config.toml
vocab_size = 857
norm_place = "pre"
init = "uniform"
init_std_qkv = 0.0412
init_std_down = 0.0589
warmup_steps = 339
decay_shape = "linear"
train_tokens = 225700000
Each number is 128 + 24 x the weight over its row's rms, rounded and kept within 0 to 255. Layers, rows and columns count from 0. Numbers have three digits each. The size before them is the row's rms in percent of the matrix's.

# down: layer 7 MLP down (transposed), 512x128, rms 0.0588, rows 87-139, columns 0-127
# up: layer 7 MLP up, 512x128, rms 0.0588, rows 88-139, columns 0-127
down87 084:184112125164118133120105165144138155153150109131121125128071100123140085118177147140111106112152143091126129109096142102109150123111096154143113094104090144145089124113129095155147124145125130134167099127174090123127123139130130180124148103139104159124094111128105135130137139088132135122106137107116142137161130088106081080149124148104105083148081158117168132123155109160099158104114
up88 117:113121125157086149142122144120102129153165181140127088142149165125117152159106128104138150128136099121142119129139114121138119123125059131092165082131100151113086154159127132148160102132093156078084114146119131148163129079151120149161121110147117114136112165114117139148142104130151151152106138114127129122114078112115055121113079163156140114090135144110149125111091119122129160130139
down88 106:165127154119118100126146129111148129126168098134143159137137077159151135140161154108129134120147152134130123155122120126113149111086096144117136169116099086104143086167161126144135105084127148167185150107100116095105118135109170135152171113147158142152177100137102139147159140138136147115161119103173150129140130167133137141153107174099096097145124155164130090130126123167156136120150
up89 101:151098124172135134129143135091095123099157128170142077121140118131143093148129177159128091120157113125123123116112163137153162093115140142083105126095144109169104168158128155131156165160143167092151137094120135160103130142144112132137119155154153159125114147125085171110129126125142182103129092108167131124122141129167113152138135096120098099102166158101102134147136159123119165123131
down89 106:111171132077143121108146139136122146175143139125106162114106101099103147113126143120124153091119104145166137139137105143081125133126136151160160110163128140127152068106134100126127119124077106152126128157160130120116121086157146169141138101106081129146102103112128132137155146107121070158166175148104116122102176148116120095102151133152136144156105117128166077124120140150163107121105
up90 084:110090169098106148143110174181122124087117120135119123143114117164125157147078188151166104139090152133118121118131108145105147100134150125182101108112123112128124114107161147056137108101150080115156139139148109106168118152126135125142126157155155123114143141159152127145141140154155125087133135112156105125134139097102105081164124105143128135142128167129121158139100104113122127083107
down90 101:189187092149184102127136082117126169162100123113130133144146129081142089106142091101106164121151112117136123118130126138137113137122139103083163161128126122146088155136103103159110143155092154127120119097103158109092137109126106119168165115106112152118133146118111120103122163093141123134121130126138178130112123156174145165109132148121158133131117114118134105095146138184114115148160
up91 102:118133132138106111141127124115106124165159150112111084105131099111110120152065143116155107113146084147126111118164050158133150117138118133166136142117151156126098135181136133088160083108129170100091128166128179161113120135115174142110108127128123176120135144141133124138167154094119128184136118171115110106123114127152135143152139083127097110142094138128141110141107147125124140101126
down91 085:121153104119128168113153090113129123119132116114114118134145142144149139100133060132093110093157141139130176122108157156138161165169113096116163114124080138123109132119115108102102137149134142187127134083097116171138115138105127132122144097152155130160154143101164146143121106141112153101136089125102126178169132127131126141129107177068127144133156122100153083118136111098115120085136
up92 082:119123153093120170118122080109112140164136090128105130122113133095113140190149055118147109123139133110152132096164127119111143123120105129109154123116127142113103107112087108134133140091161121118152117095138121095168157098103126171136111116097119139144155120131138114114088164154170159089151115092141118111135113125128085141154157084132098119153143109076119122126115132108192109132108
down92 097:165118103152142080147151181128155118094157168103139143122130122154110148095104186142126127144104161144122115151087118150158105150086159132130110150146136103149143179136148153116109116152144152146090162118123139149104109149138139106106160138159114120114112103132118168173170071132070109138116147153132132138130126120113162129122087148138169148110120133173146123148137106130122151107104
up93 100:109133137119126115192125089137153114205106134120116091145153161124124123123130179159138123113175106118140146107153134137165146143154180150139119143184162125135117152132107142156115153105127172141160087127128130119177123121188082134110126121096142109156150113104139121146135132127131113143139123106090140130116105141130148188144124144101118119114144156127133174089139124146149118092139
down93 103:150135099118182133080151108108068132120134127124128160134136098110106137156114100095121125138119163118115106103120096131122110104135073084154126139095073107102107127108152139116141125141107155137109173112152143164092140123129131112167162149175134122134119089161141112163097109117131174121133115157119161138103115096157144085099146129158114147121139151130154103176130118123153145174143
up94 104:144097125141122140120130108115111108111135088108154098165127162130092099135126180129144114079114138098101129154150166127124114168107133142120183128075087112134096138155128117158146100145143117121141104120093100113122096107106100086133116141130175117124117131128140119141194126144147084126166100115100181157146135115096097156157146179135140135148145134122145113108096139125141128130080
down94 095:132109132103101126081107149124144144132153133173145124136129106143121161153189059124124150130142150130137106101166148138146125082158079143105090110156122133160148128126149174135119175094091130112135130123192138154172153117154095111095125145127106111141121157126143115127121102094118184137104148110139085105144120157116141133124110120149118087101149110131116153110152140158149106110132
up95 098:058160101117148128121164081149163092138150130129132096162124154122146139139130144162120144114107166111142110103131122124125115108106122127114166094114152170122107143140144153143089121133147170105128158131155123135150131141125120085122118103125133106149154092141164075155108113141156109128118143088091139120187172104130142169166153164125106105102084156112144136097087115115116125127108
down95 107:179103128112131123131105140133102136127093164157146145101135133107109107150145120118127164155151114145092141138116145152130147097112194145135118111167100094109120105088126125074173103143087095163145156117097114145123108086123144175093139133139131109130114175105161151113131138096134156105147143154169119105097086120150129083151102123112135128141100097093133105094133122127158130157135
up96 085:149135127138172120106137144131175117154124105078091139177113117114119119149142133114150155102150101117120149153086138118131138161116126124085128110138146139134134185116155154109098138101155104109143098141152140136163134152094094115138095149117141114125146082119172133170100109074164103089177123120121115116065144139096120110141118094170138103120117105129144154101111127143118099113156
down96 098:109125120132129117160132108108093147109098175201169113095135160136130171124106103143089103129110153136155104123184148126104138154127130149169136116129124131110093102139108105121115157135114161150121161116142101106087114070135161149131176135176127162146122161141088175122148158156075137145108111138120122122143111116123143137140111154101133143149136176132098110131150143110141112133125
up97 103:126136131145103148170098128090098153123109142122200111136125094113138089101108160123141134144136133134089143100151163136133143112174068101099108109148154139140097197147120094104136121142117183111118104087152116139135146099129091143153137101128118144158118121147116117165139123128141165088141157154109148129146172149101118124144140125108129114162113144101093139103122120120115086091131
down97 084:111093131128116139168118104129110102144125096141126117131114152116103169147094091152119166111112087127167137110129094096134186100116163168150148126070073137106141121128123133137102157139144085137110169124141112151125127149134164123133138123152155136134147150112131151121094069121112134125106135148137158134091094089111130148155133111127143118110124133081180096188150118158143146113126
up98 093:111141073114137142129130110064171128110121166124161098093150113121096108131088123127163151123076157097090144114091136145138132113146114097157131119157144162127116150124088113127162132134136184141100162126105076096126112122151125098108122115144142120117152101146094141157097161090113111140118138135155128112120127121115122086134139110188101089149096133122175136124097143135102129122116
down98 097:102121158163123128096108157156084146107169132099092121173127136127128145153160153109134105113145123123170071115114111094102113111122123161137087161102150105119149101134125145120136171165133142096126126121121116123165101091105143133079168125115100115125099125104097142142128087172119149123120168142114143116138104148146149160134120111097133105127102165177095143147106151105159135075136
up99 107:176094125122100122122126092106083144149144138079107133118140155074145150149131159101127160121178117122102122156116119108163145095130128156127164108086106125152145149138146176120159129122080124128085149140115084116151130110122146118152109142132099107140163095098101082142142160104122133155117104129151139118157132122175104088160170155105094115122104132127163143139111139118135145089116
down99 100:106106153151093129162140103141142142066117111112175130132100137116101139120102124095092078141122143133118142142103098109089092114136098158136130116103123115140114164112107106121095135155123158146186125124134162115094111142114160161132128135131148130137097151158099143105150168132200107174110114137144135132105089120141106096096076182113110137132134137140106150110137097123109108150142
up100 122:157123140106113151117122124108100112129095161136119112173147128102146119134147100135132139127114119137101134115133121177166159070157128123145133101176134152139114146134157074109152087113105155080154145102144127073132111113151108138140128142158099133139182136120105155128138212143097128102141151132109173083159106102148129137130087135132124118149136150120105117111097096120152140110150
down100 109:129149130112137111117107154149136071107149155156118100135117109156127133119104097151129121186108103138139126105141101160141167115126147141139150144147143097152129121092115127164130155159072117119157109151145102115093093170114158121106153114130155150125072102144120161159066101138163151127151135127146134065116139113121076143135122084129160140121135125133098147149154087109119118157128
up101 110:129142156134122112125113131094117118145146123084112097147155105115130160112130115129125116115128164119127144166132116187113137146121150126132149081139141129125137153132125064126108122110147154116140107133105125106125097145185123121167124122162147157121176153105128091131127133129119108083128138103048122090086120097075086131182083108174097105144133124113147123096099140135120126136130
down101 103:130123107145117108135133118108149137122069145124124186131098135166118089138133155133122127158108134135088136116114108087107092158136142139173118098133103121152126120114087139166102110134120143145158131166155150122137128156070136132164116103138131161102106118108117137163139124124180164120135108143119153150077109106113094075088109171111167120127128138115183098146135095146145160140130
up102 096:101069133126127135184099083107104090109163124115121119158107115157125144145109084171148191104096178119105125142092136169160146095140102107111115104138179126109133138134107134130110121087110098126122117111108144139104116141098130107115111148139094134109131124148104110168160110163095128134111159083115103124145111075138116154121105115124126142131127144149109142132102128139113073103116
down102 094:177172149120125132122118101175122145142119105125138152147144138136123123112118102132106091149156097143131152141186129119137125124100135147142157126084112140141125121102153108157137141148135113119184109118166122154141141118154129176127107053155162139140114160093132107080144142171176127114138141184106145143163155160148106128119159131182137101124089100117152128123165123120137140139117
up103 117:141129138141141171141103110141145103117140119155121123103111099112147129143086155076082144128116125104137129132124140132148142100183131143098184127113135156084105121089112102095110136108107133123112167155134071119101151145135166140136121123114109088124186174109137090178146146136077130144122114107164184139128110125156126119136110149142123105124149174108113140100122115124116173106131
down103 105:102144137105097106105123111136130120148135141137157102122125145168123146143107112137168126089079125152121122154165103109121118124125100155139168132191114130095117158125119175135154177087112083116111126104077098137112089143150141104111114170121106139135124143146114145141139113150121122116116115102103120165164094136089119082189108149114118124160104126138129138190122123152156131088124
up104 117:128138101167141121117101109083145113121123096168134091130142128119155075091148210121116106105127129150122128116150118121158140115135112159127101134140137143151154133130101137112133097142136195111100110111095132130140119114120138135169092150157147127091175118137090118125107157117133132124135096148127136080158135141092098163102085117108126141110134145141125153163161117094186171130144
down104 109:132112096066177106127110129133140113136115130143153136103103144094140133125118111160162134106140109121133141120112124147110086128124171128124086117150110120056140165150137113068117133114107125098104150167130145157112101138120148136116152139124118153164145137126144131110128130143145131165159144138084115153150080103120165131149128113122193122089142101148120111073098142162166096153110
up105 089:127143120136115145138057125142096125143108143079108083118162137124154147122099093142111129151179073129113182130114124138165137112146124109156133114170104098105134135120130193142131096137163152129108131123119125133193145106156166131160124118129156113126134082117104141177107117079136141146147131154150128113129144098137136133159149131158112141138136145147149144144129121134167145073129
down105 096:155091163095146091116157116111143130126155109171150172148093117133123118126145137118144094140136176109165102141158136148102119159114110146115144133066147159176105131145126094134124160120098116130158114143125162154070106121122137162117103144162077124156122185149145125102146151154124124110142124113096118132109115134149104102082131104094151124130137091119085121124127125113102097164119
up106 088:178087109108110122141103130137140114115169149150118127115172128114101107080094104128153144130127106094152157092133098129176097102122146082183140127162149126110165146095125112111129194100100146129087101115083129136148130160134115124106152162149115136137118117104127136155141111089138101097157103157112158132113104144134108134118119145129101136107117100143150104132160153157178158111131
down106 090:101116158173101166117133093143149112163116100100146128118158130163166138138135169125050145128155093147143109161096163121089139120103123137124127119101119133122110142124126112149108068152134130128115146149151120094127141093089128102135101076096111116125111142137122127097143123149109165159116147110153119139157131128158160123126139114160160107143119165088144158139104111143098139191109
up107 076:090172113102135136129147121187138119162139117143139111110152161142126106134131120096148115125119163147128141115095148132119114115098151135120148074157169167166108154162151135152127149129108115148090117132144136142105113119137122159114094148149140123076132132104112127161142163147128138120134151173085068100120108109151182144100086148128178096142129084155144146139150100132165111110113
down107 096:152100134151140123089118160060125129105110142133116160148120119135140183108094141159093147092122116104125114111151110099120132133132099124132128166139089071101155107111097125099123138105154136127166151124120130087141142122119129114137156118125120134197116116124171106099104113111127131131158112081148195151135147138114102118154169098146071136130160165106123141134112154148127142153121
up108 089:128144137135133126104106108117133123151102144097116075158202108163097147134075150155120139106108125126119156137086117177099176083133144140185102168150151140175107140145125152131136140136161130122134075112146130146104112143138151132106090137172113108137161115130132164124138097113147141115141146102121146107114158093081139128159139087139124123116100123118116156144161117136119140131165
down108 096:140160090132109148134107103099141080121156130118132152090081181091136091117176099097168157150134138117148112130139129129172090162124100112099173125124101158131127119116128088119120156102088146158111147121109158124109141137117087156140166155108143163119093154147118095125122166146102115131158114149116099141150101158155134122119124128112143104127169129105121087088133161113141131105101
up109 116:125113151183060144111124150138128128130141119143149156137106113079072124143137090115127111118155123099151155112113100101152150117155129188091171164066131164105114141120127159109119146107116128086120148102146122119082149093118087076144128137125146108134125112147153110125173130128133109121131140115133142084117143136097084125103136135139079124145114153128139159164117141140149112132120
down109 099:157147130137142119122151161150126088207124120116122128117145135139123173151177153131081127111098154101082119125137155108128083132103167142136097102095108128124150125098169148113107091120146055153123124115101118123118103147100123142103140129114137137152153142125147172096150156136111144083098107142126114142152128116131097117132110119104130083108153065109150114146137112139110160125143
up110 094:126115101138148166117113066146151130149132119116129120125148132134125113138121187120123139140113157150145122094143146114167188058126146129193160152152141123135146145113135139128135114142094102155170100110120174153097130116158141095127123130091134127108135141127151084135119126135166141130133133160154105132097113068136123110156122107161159125138130101078143137116147189141130107115100
down110 106:117145161125098086156123143128123130109123132129149145117122152125128107132121064121112138107133086101131129142088134109103100128137070133106092121119063113150132107106145104168109121117120123081095107141139105116129106138095128116129113154128140131134131124144107150096155119122074107123157135104090143141166146166096124136129117167051123141158134140177125154151105082106115148147179
up111 112:122117110125086153146130059109162147135105112169125150107131089121121139099142174108096123134142147129149145113175137131121165132184105146137125078137119178121131151152136110101117124149125119107062107110138122077151106102147107128195116127145163112147117149120152121126151119105156157135137125124106112113121167125117127122118122127088137101125089182124131139165112164122099094118119
down111 112:161126120151150124175107151166095126156090115108135089118088135105140082111109082150129101104123150175128136105036146111161129140136133104106125119116163160137142114081125105090129149097108126119167147132145124167077144138144133128122146098100129147103126167148108113142105120127109103129123146129134118140142120090130098135136126151132095164105113138090155104097121146121169124165136
up112 097:183108127145112142118138080133147110135154169169137119152139143152132087079137120184095142123158167148142120138138132141141140100157126150153110129143157128134138176132099070142158144134133127131121079141125123149130146124150124144186132138155173115139108140077120117104161105131159135154144113110094166135134113137096146117146092169112158162124180144128104166129135141134108160150132
down112 082:114098145113131093139138141133141102138118136127086133149119136095120163148131143093157131166110114120099082141129169115144149132104162125142128124114118123104161119106129133142116109148120100180151098143105110140158119157147124119054147072126099141124132097147137112144136144132142151142044136150161153149174160114144090118127169141130123122083098129119138143138139111102142059104114
up113 120:141131138101165122116110166115143097099109138130146149159110142155118134095134124074132139101121108083122132143162135108134117140118118130115153127075119138102154161176148150114117152149115096107087128122099100076119115141126122106163114109124181096117111110117162158118157144138165123109125123166149153118130113107111076100142174175100099131078119169114140166146163141165139115125113
down113 098:091106157170118103151100137129140123130131081089129149102119110124074100136114116098146140147141169145124175154128110151157149117100144084124111137162114125154159101161166112172132098128110144141123138094108098152139148159094153109152143123170133140094121143042140108116134126132118149091083131134113152093162117137130150103153122165119136118130118155171119131117149102130093130123134
up114 129:114167131107123135155137149151162131137142088133144121190130147075112127144143082108093142107126127066138146174110094167123102124134123105127144143139096136079107134155118084121097111110119082121098110127110108097156104129133127059126104149140130162106175134100126131169154148100127154140151101109138142132148083151134092131148097121122118133117118125113165142129125132128143121075138
down114 116:112158116100124121146120165109151145154125122133141148158116093163135159140135177111129104126122128163109123144101139104114096117112180135089129130077131080154150147144128076140146101150151124091083096139151162158100129133126107151127125117131145138125147147106125152131131161090142172092118089149114142172089124110088130142112157160127169092109169107153129090124106074139140127122128
up115 096:098115094106107132145127099160128102126180162173173111130125099145133097160143129135151122122149164147153153164128126125106105118120132174180148123139140172123120115099117132143158102147075131113122151119091147121151166140128109133191116143146122131113150169150131131125147130124146100135126134167112130142109102144077110168121137124182101127086113119113176130096109129092088152140103
down115 103:149144184156099135096108146114167125136118093053109137151108136116148152097102116111132100089111101151138078143147107156142164139134102109088136166096098126146114129167152126115125123119174142087116127156114134134139105117141113139079164114124134129159118107152118133157113137117096148117133133128081103134112154124164159094134126110125148130119119130148111139159180172158154124175133
up116 113:142142129124150151163124146118120102146184144086140102102137132160134143143113092100140103084121130111123102131139126205130160107151149143151089119112118162127148152112143143094117112087111132147104114122153109124144124122192114148128062087140142135098170071141127175147164130093122133148128087126138135116118070137138131132155125098164125141161114121106140149124150119144112132145141
down116 102:132124127085091155111114141097124117103092126185169147156088141111135095154121111140097158127161120084122130113114148113135109104116148110094151112112131139108150112156157130165149161133109151100103118135123128124117096165123113125155131136149130095122154144087139095147072144159093158118111125158138152150147181094091121136103141111137143138093105128108158144068096110104117130127076
up117 124:156090139164095142110115133134126140142139131161138147115127107137114160132141098104162151123146118093127150132117174136156154089186127139112179096164121182128155180164116108135104113133097152099152183121144093101143147133116105126142129133129143118147106098104108137154141161130134089148153137124133155138128144106105122141152082177171132111085094150119178111144096128134116147110134
down117 101:151102135135115118158107079126142110147119163114095169104113108159109114124158107118146153158101130112159125123086122134106145100155139177128108127170134129101110179148126120136099122127102089087106108126133091114152140096089129100088129125135132139136087122095080178129121165104151124141155141132109140112111146180078156156155095157148161098126127136132144082132089134128139141106131
up118 122:180126090140116087134094146149129094139105094157140075103129155109132083123138119123124151129147146152157176134154123143182145084137126156183135138138122138076096101161100137122137113118148122150124140123087121106100119122087146100154131111175139114083139066114140107128124122120105150157148137110136127071138117106127102123128113144152121116132151119112174101121138131118130093112094
down118 099:163120129104162116129167109109125129137144141124098160151143150161150134143196096103113147131119097116161145098148166125144151139079140095089183114116149109129160125117155141086095141155148170141149085148102117153102119128132129120151112107111147101106160143092132124100135142103158075157130102131134107149118173127146169127125091124130141146146145111098127138072114116137108098106106
up119 082:134089119088116109126166105151080084114120124147115128129144148135132108182157089127092143133130146142104112093150135115132138140139140154099135146156079116183129162182135062119087084115150145146151152111146093122107128138115097062137165132116128111135150130148123144147096142124172143152133144149124106129136146105122135147109136131132131088144114140087160135089143144110129159093113
down119 107:140165136185145122155094143098178167125098103097100101152131135132131124098107137110168142128127142089124130127098145120124112153104088101144126096129136146084141121085153158112176165077116133101122114140148152171148148102138163168115074094117120120101134120097153133109159134127106112129094099081140137108114108150152116102117128139132113170122147102154110116158105089135131107147126
up120 101:108124122114098100171130142114114108162076135126126137142139172107092140111170087089149174125134172114135142096176116100125145123112126118115135128132113151120102130153110092148101135080102161089101163097128123093128166047127166152133140153122138159125147094139129097162143137132155137130145142152129093144138150113115116103110130133114141102126134122132180182113139107118153105113112
down120 110:154125101130160142099108124124127147121173109080142107084134144082159122145110147160116168091133097164094154137120155177133077121160138135135127155181143136126168101111092097104155143177143082139121109157135114115123160141107090087136136139103102097116116152125111117145175123140101141109112141119145124141130144121144182133161143134131132137120155107135105101154109174144112129125159
up121 109:129125156156150159121155117151114126116109092093173122133130107077100118118136157066124150078138097124110107114141119125134130131142107160128171153124132163155125170128117152119173124158089146091097126106110110163144165133127137123149139111114136135117119104104155134175168140085099190122133141119143151128116125101106122101125110143124059131136125144140147128119142165124131180084109
down121 102:156101136122122169150128143099147144158132119172113089140135107122167136144107103152126146120137129140164130120094134112146130140102126123120109114137110075130150147166136143153142133150155147156127143132161171122130115137094128114110111148100107142096110153101113136110102128134119111144062143133130109189126087079115129136122120083173141180144147119074168187157094108126113153159143
up122 087:118089170086146140132139149139147140158132130106120157127100200139111156144105097129160125109160151136106154130117081139093129117093129123101139116167120109112153126121140148142102139147088142115092136123131120128143123119137087108128114152093088144174137089137152109165193121115114143107131079069141086105176139154142123166141144125131130092133120124080120122116135143137130146117096
down122 100:158176092162131109104125124149073121106107139144154102124139083112100107117111126128086115142087097131122119113120138131149112117151086149147145135160128134124109153118135105129128136117158139134158094144151125126121132148139148118096151154162166126093118152153112139078062157155153082129129156172065121162095110107104099119106147144130100167108086145129132135158137140135112101149154
up123 106:197098121192137115111124089102164100171130118108133139107132149073142115140111142113133144104152161105061148132135138170100139118111146131167146137099123148133101145152132143132118118081125183100099123113143099099174144127117119122112088117152148122110165111149133124126160179090137136179117102121121139130134105111144119122143117129142129132106114143141119137158103113161138170093131
down123 092:093103142111117148174096141117097150131156132118121118098147116152159116138150147150121159133135108090149158115117142085131152121158140155141120103121116109107152144129154120119122147117136125116150140125141146132099147170152171107065162138108130189171120143145146147139137082157113115123095111158167112139115106111150142192144119121123077109189099123151094165123103098099104125153133
up124 099:158154116106126138105103133162118072137168145096107136084150160118127125119079104108148150105104109141120139148139075165108160121168128105167126101148174104150078115174195093116134124088115117146160115117108095095109158126131116156112114095100134154105106110080135128127144118137137105127160132121124129116170148117080152150127097118145121106105123127102152146148117132140126121124109
down124 100:109138150073084075134146095127176154141126153126095129116099145121104129149117121144151149107116180082106120152091140114135144107093123178145143093086135145117143091086111131137140131118131118137131128158114156162152127104095114136110214126128119128142117171126145127137097090111155110099120121169113111114131133111139141154105125143107165150140117176123152108136142152140139126173129
up125 081:125119096121120141114127124143105141134133164139082156151171121171130123095140119117159153109124159129160106132089097140093112086157129155144153166081151143168131112106088172099095123112131106146095090143113096149114160067120100100126132084125110090118119112154087113142123113101108102151146150119139137145111096084136125089158124132131137098121102148111138123075102161136121123124116
down125 104:123101148115152105181130122128132097094123127112113114111101127082126150152107113118098088158147079128100158155148152094156135151102119094158114085183099090112116152134153088153144112128113167120166173130145147116146115152135171150141141177121137183126142145094121145126126147137150121079132154133123132149123171165135110168096154133107133135138152115138145159158144094127140132121138
up126 094:108128089139113106130133150108103124130158105142125118140124146116135124152110134125145160093125164138112177129115166139099096105123116150169134110155155114070135109134088118135088107111086101141144149154148091060088111133148155108102135177134116147106146122119146113107108111101111138102147139127078149143141157080099138200115113137136111144140160119108137148139106121142165138091163
down126 097:127130167089143164138113128126157159141091141143077116094132087120126119098149088129129111175122122106116090124162141150117114143158114104070146110131090136116102112127141142140135138098183145121146136127137140160135175153119120142130110098138131091130138150100116146146091151123120130115092120166139096109105143135146096090160119157158161099110093184139127119112132130151077081160130
up127 110:109086120170128139144079126158155130137098124101170107158092148090149132148123159116098140109101142093114127146125137143183131074127101152098119096120107167105134121172095150113134124128131111105164177087074088135136114147108161146149118151127134131119128126083125083169108153072100146173110128131137130128154123140137100154141122128147149132121163137122111138135123127099136156116114
down127 098:166132120146152122110171113133154163113145125141126127170124118165117153138130089143125153163122122163145129108179118126113108083123112138145174175146159108111114112127096119115130124119144130132114097145146093116129158122098153109148104155130119107134135137108149139119188093203137119126200101110101109151080150147095122123094112107125154088130112118126136094117136140128120086085127
up128 100:159105158124155107115140112120127126173103174124129096159125176159139127097145110126167140147160139146145170127123100113118136128158138181133115158134137100144156110183118095102151130111094114121115129099139117140123151076131109122170131131138146119122121087101142119128145152151146133114165154125088106120099101071138150182133132147108131104132085128134172116167141153127163082099109
down128 106:121119132133134154105102124160092078100129156150117150119142115096135152149132143141052113139139144109127117113114177145125150146107120082132132085117085129114107156097135169163101094105182151152125148142126118106122155162144104144128094112088083120134118110128125122120125129165120125154093114145170160179161151143134109104110119141155121140111145132102132138121119099150110174142186
up129 099:153120132162149129112106067114146156108119112073179126110151126148106118124143119101159131126163133125131126066130129129094137152147129152119156102140097126115106123128110160097124162133153149126128135135113120165159125140161122100139125142166162097097168145145105122134120144087096139172134137121163117079100090124146137165128109112146176114149169185136151122128150110170103143092139
down129 096:101107163133116146138154111117131132155158124189092132093134134133180151165115111152098131143135117139160124131089143127168118080138145129100087138098116114110109146127139138166139123158102105108125138105128121093120129130112175139106170086134110146180125113103146182073122102125194123108129159147122153176152147147155124117112121099117098114135130114109139113116129158124120147172102
up130 118:163093128159139134119153137114116130124119135125155123119129124102099095147152114089113144119151145138168132097155159132121184136131089152124132117135167162125140125096120133115141194113114141082085129094113127121145113115118127095172128132127159100101124135137156152111140123113151129167153122151166172095113132169079116150131101160149109134087104207124150173164122119126128126135152
down130 113:128097138138161154124140106077157080140110145133106099107144119120109122163150092140130090089124157152103171132153118159180150149151152132130098136168121096147122143113133141097171157107131079131153123107114149079155164155130148147174139169139173085139158128102122106136133147145117147128127114136125159136115108125095100147150128096124172104139125149121095128139115146172129134148166
up131 101:153084099132150147112144068091145169175154142156151113119125152135138112140095132138146123112168154113119095119141140140131118154134111134112145096104143116131164133120093144150132118093167116138100086086108152137103132113161110141170128116112118099127155124152132089148164098111124125134197056146120121152095139151140166132149119147129104111139137165111134132130109166148149115087153
down131 083:123140145106109122154096133116112087117109099103157182140106082108101091102113123146158100134110100131144137135110131149161134143121131155161163124135120110115102121136110139095119145149112149120135158182180100091109151184060121114151174129119130152149130114131129152167127146099145152147092123119162134146155108122191153143120133111152132142094133089100142135135118104167117155143107
up132 100:122085079119127133145101139103144066140131133104142148089104137107175116104110120105147132064107160135120156098122119133128121128108114128137155128151103124149147132113123175104102096120117115120150086137134121148115177100125165097133093101135174151106182070116117140117118126086111166092149140134137145102143080127177134113109131115123091159110122164127149148154105123115141130129117
down132 098:140162186119142130100141141187117160156136147138126093147162109169109148113146131137140134160143090132123188126121126106159133142133138145110119129107131082143124128114126100125130123134131113178181092112184155101159108156156161154101151109143114122129122164121153196132122109184107143092093139132118118149113126142158114108113112137136145115134174089143108138163147139137108129108123
up133 117:108105109155112176143124146131150134136133105121135115110156099103076101168143124100106138105108134098103136110137122111125150068121104145077147125069142180118139155147107105114139122159103137071130174136068138097124124106146153104143146153116090123122113117123123159165144093125127142135142143149123112127071138113102138100135138105156111110143142125124156175101104158162111155109111
down133 113:112084127102076120151140136116147154076086119157135117144125155141204162119140127122154126143127111119141119098169175103121138153147146119169112151135161133137145117113135135189130153168166140129166110143143131148148130151098133133147144125135109104166142140170127144127131090128108153154111176151131135143182156136127127088146124080138142096098137116116106113151098137140120106095098
up134 109:136108104087123104119132133162093137132133159145168107137145120142072104153110141100109139122140158135116156111138076131143132125158135127124167111104109158124141134137123121161170130159074152061117156139119129113117139148126151139127110150123106115171185136117143129108190119144077146170115135118092129141157154094136180128143131152110097121158107155127155134122123157108121164104092
down134 111:127105141143151183109153106129155144122114134108122126128144125134137146134132142139142112124115096135163156165161145093112108167146178140167092158156137131151158152152147126108097094159131154120144151124135137124126114068107145149086122160149147146118089116155120134122137197106139158123116122148134182119131093178144100133099068162104148138150148131124142103160099092117107111106131
up135 101:181093143134146150105133153131102139092132099129135110142137169077132123135104169115147122120112163136144098126137085104139116106113126116156177115092133143112112156126114122125148118084134130129138154158085147093092124129076128139102085143132134136126165123074140126182115102124074118130170098133122119099105153146132118135127124090124112090118132108127145099138119173174153114094090
down135 098:059110117138129129170097115106120161140119147158132123136103117165112119137174041150135186122138094115131116151115126118158096141143158132112132135147104096119161125159140105144090136134169111117108145081138135175151125131135108112147145109116097116098134146172112127102110127141161149165110109138126135181122167101118143118136140161124106158148127131117173134162155102110148120134135
up136 104:136097132108089158127110106107121152178147160122127114128119112123113083155154085133167131115114141099110169144126144152099131126174091106110131136166138126110133135162177117154127134115105110140112106121083093136084108087102129131143129093115178122101110107182153086146121121082145117116143167133102118153125125089156135101151120143121141117129118146073128118103094148178143124126112
down136 091:148143136120149074104142098154130132119155117103127166128106102152114150160111134170117088122132115132093110119123101115140164123075111127134144122140103137155113101098089133131120094126123130100098116167130112103153126111140092143100135114140102163098149141086086146092146136105134077088083072169158101145159130106143110086127163103146109139142109146174143108171121135113134121121138
up137 090:178088100126135118156113169134120107179162175136119134108100130139151109143169123089108127107152092136101170117143083131185130136175125154168153093128164131101136134137158159099126110119087121126135130098141154146154167118150128121100162127150140133116109148127098124139135157160101093168164115159111147130124150092149134100124129139120125142142139151140120133147082104133143184131149
down137 090:132153095087122115093114151153153118068124102157177110111119115108145125086091131120124122147113132120136127158124142152131166101088116086108133139134155108117157121132111125178138115134113132126117142127139123111100103134153125191161111102159118155088106143155135141126114090091122150082131103093145105119115105141093135134141108128141160168135124101130133095133196147112104100097074
up138 087:147157148157129097142173149114162119140112123149138119150099181105143106103148155094122154118125100102107106141136159105154152101113139122187153121129115096124080132164121145106071112168137132138109103130154103091167139131165163144126158178141151123128109076109146096136102127147101145102128120113155155118111152129158111131135158159090109118136116175117097137156152123142142142096112
down138 109:133111109114111126138087109124079134106154115126122146084143095129117148146088067152121130136114145142154126102147101145088134156134109104086139117147167167148159147090101121114149120095134102119170164118146134173085133118130070114118082102093119122139157178155131139120130160101175113155133128175109086125128137134106144129164119133165141147105157096129127111121108144124143118146128
up139 097:126067158141129165129127136100086144158107150113132123107124122116090122140097146151103161123113127092131136152173088088119108122131132147152169108133116128108068130159112079119135140111117095114159165119104110147127149145133091101163147120153104120132123188099140139142124129141162145090149051098150115144105151110128125102157124173119122118120095132150130140137114150129121098088132
down139 094:170155103132086145148100152172129121120116134143091120149100116126176124145159119150126103133134108155117095086106139162145142157126160116099078134149147130108132119128108097170121132101146152117105090161164123109153096101169144130105118114111164141172127118138134103131105111119140142153099200137134133065126108145121089142116143114136169136100151099092117133111138102170110149138109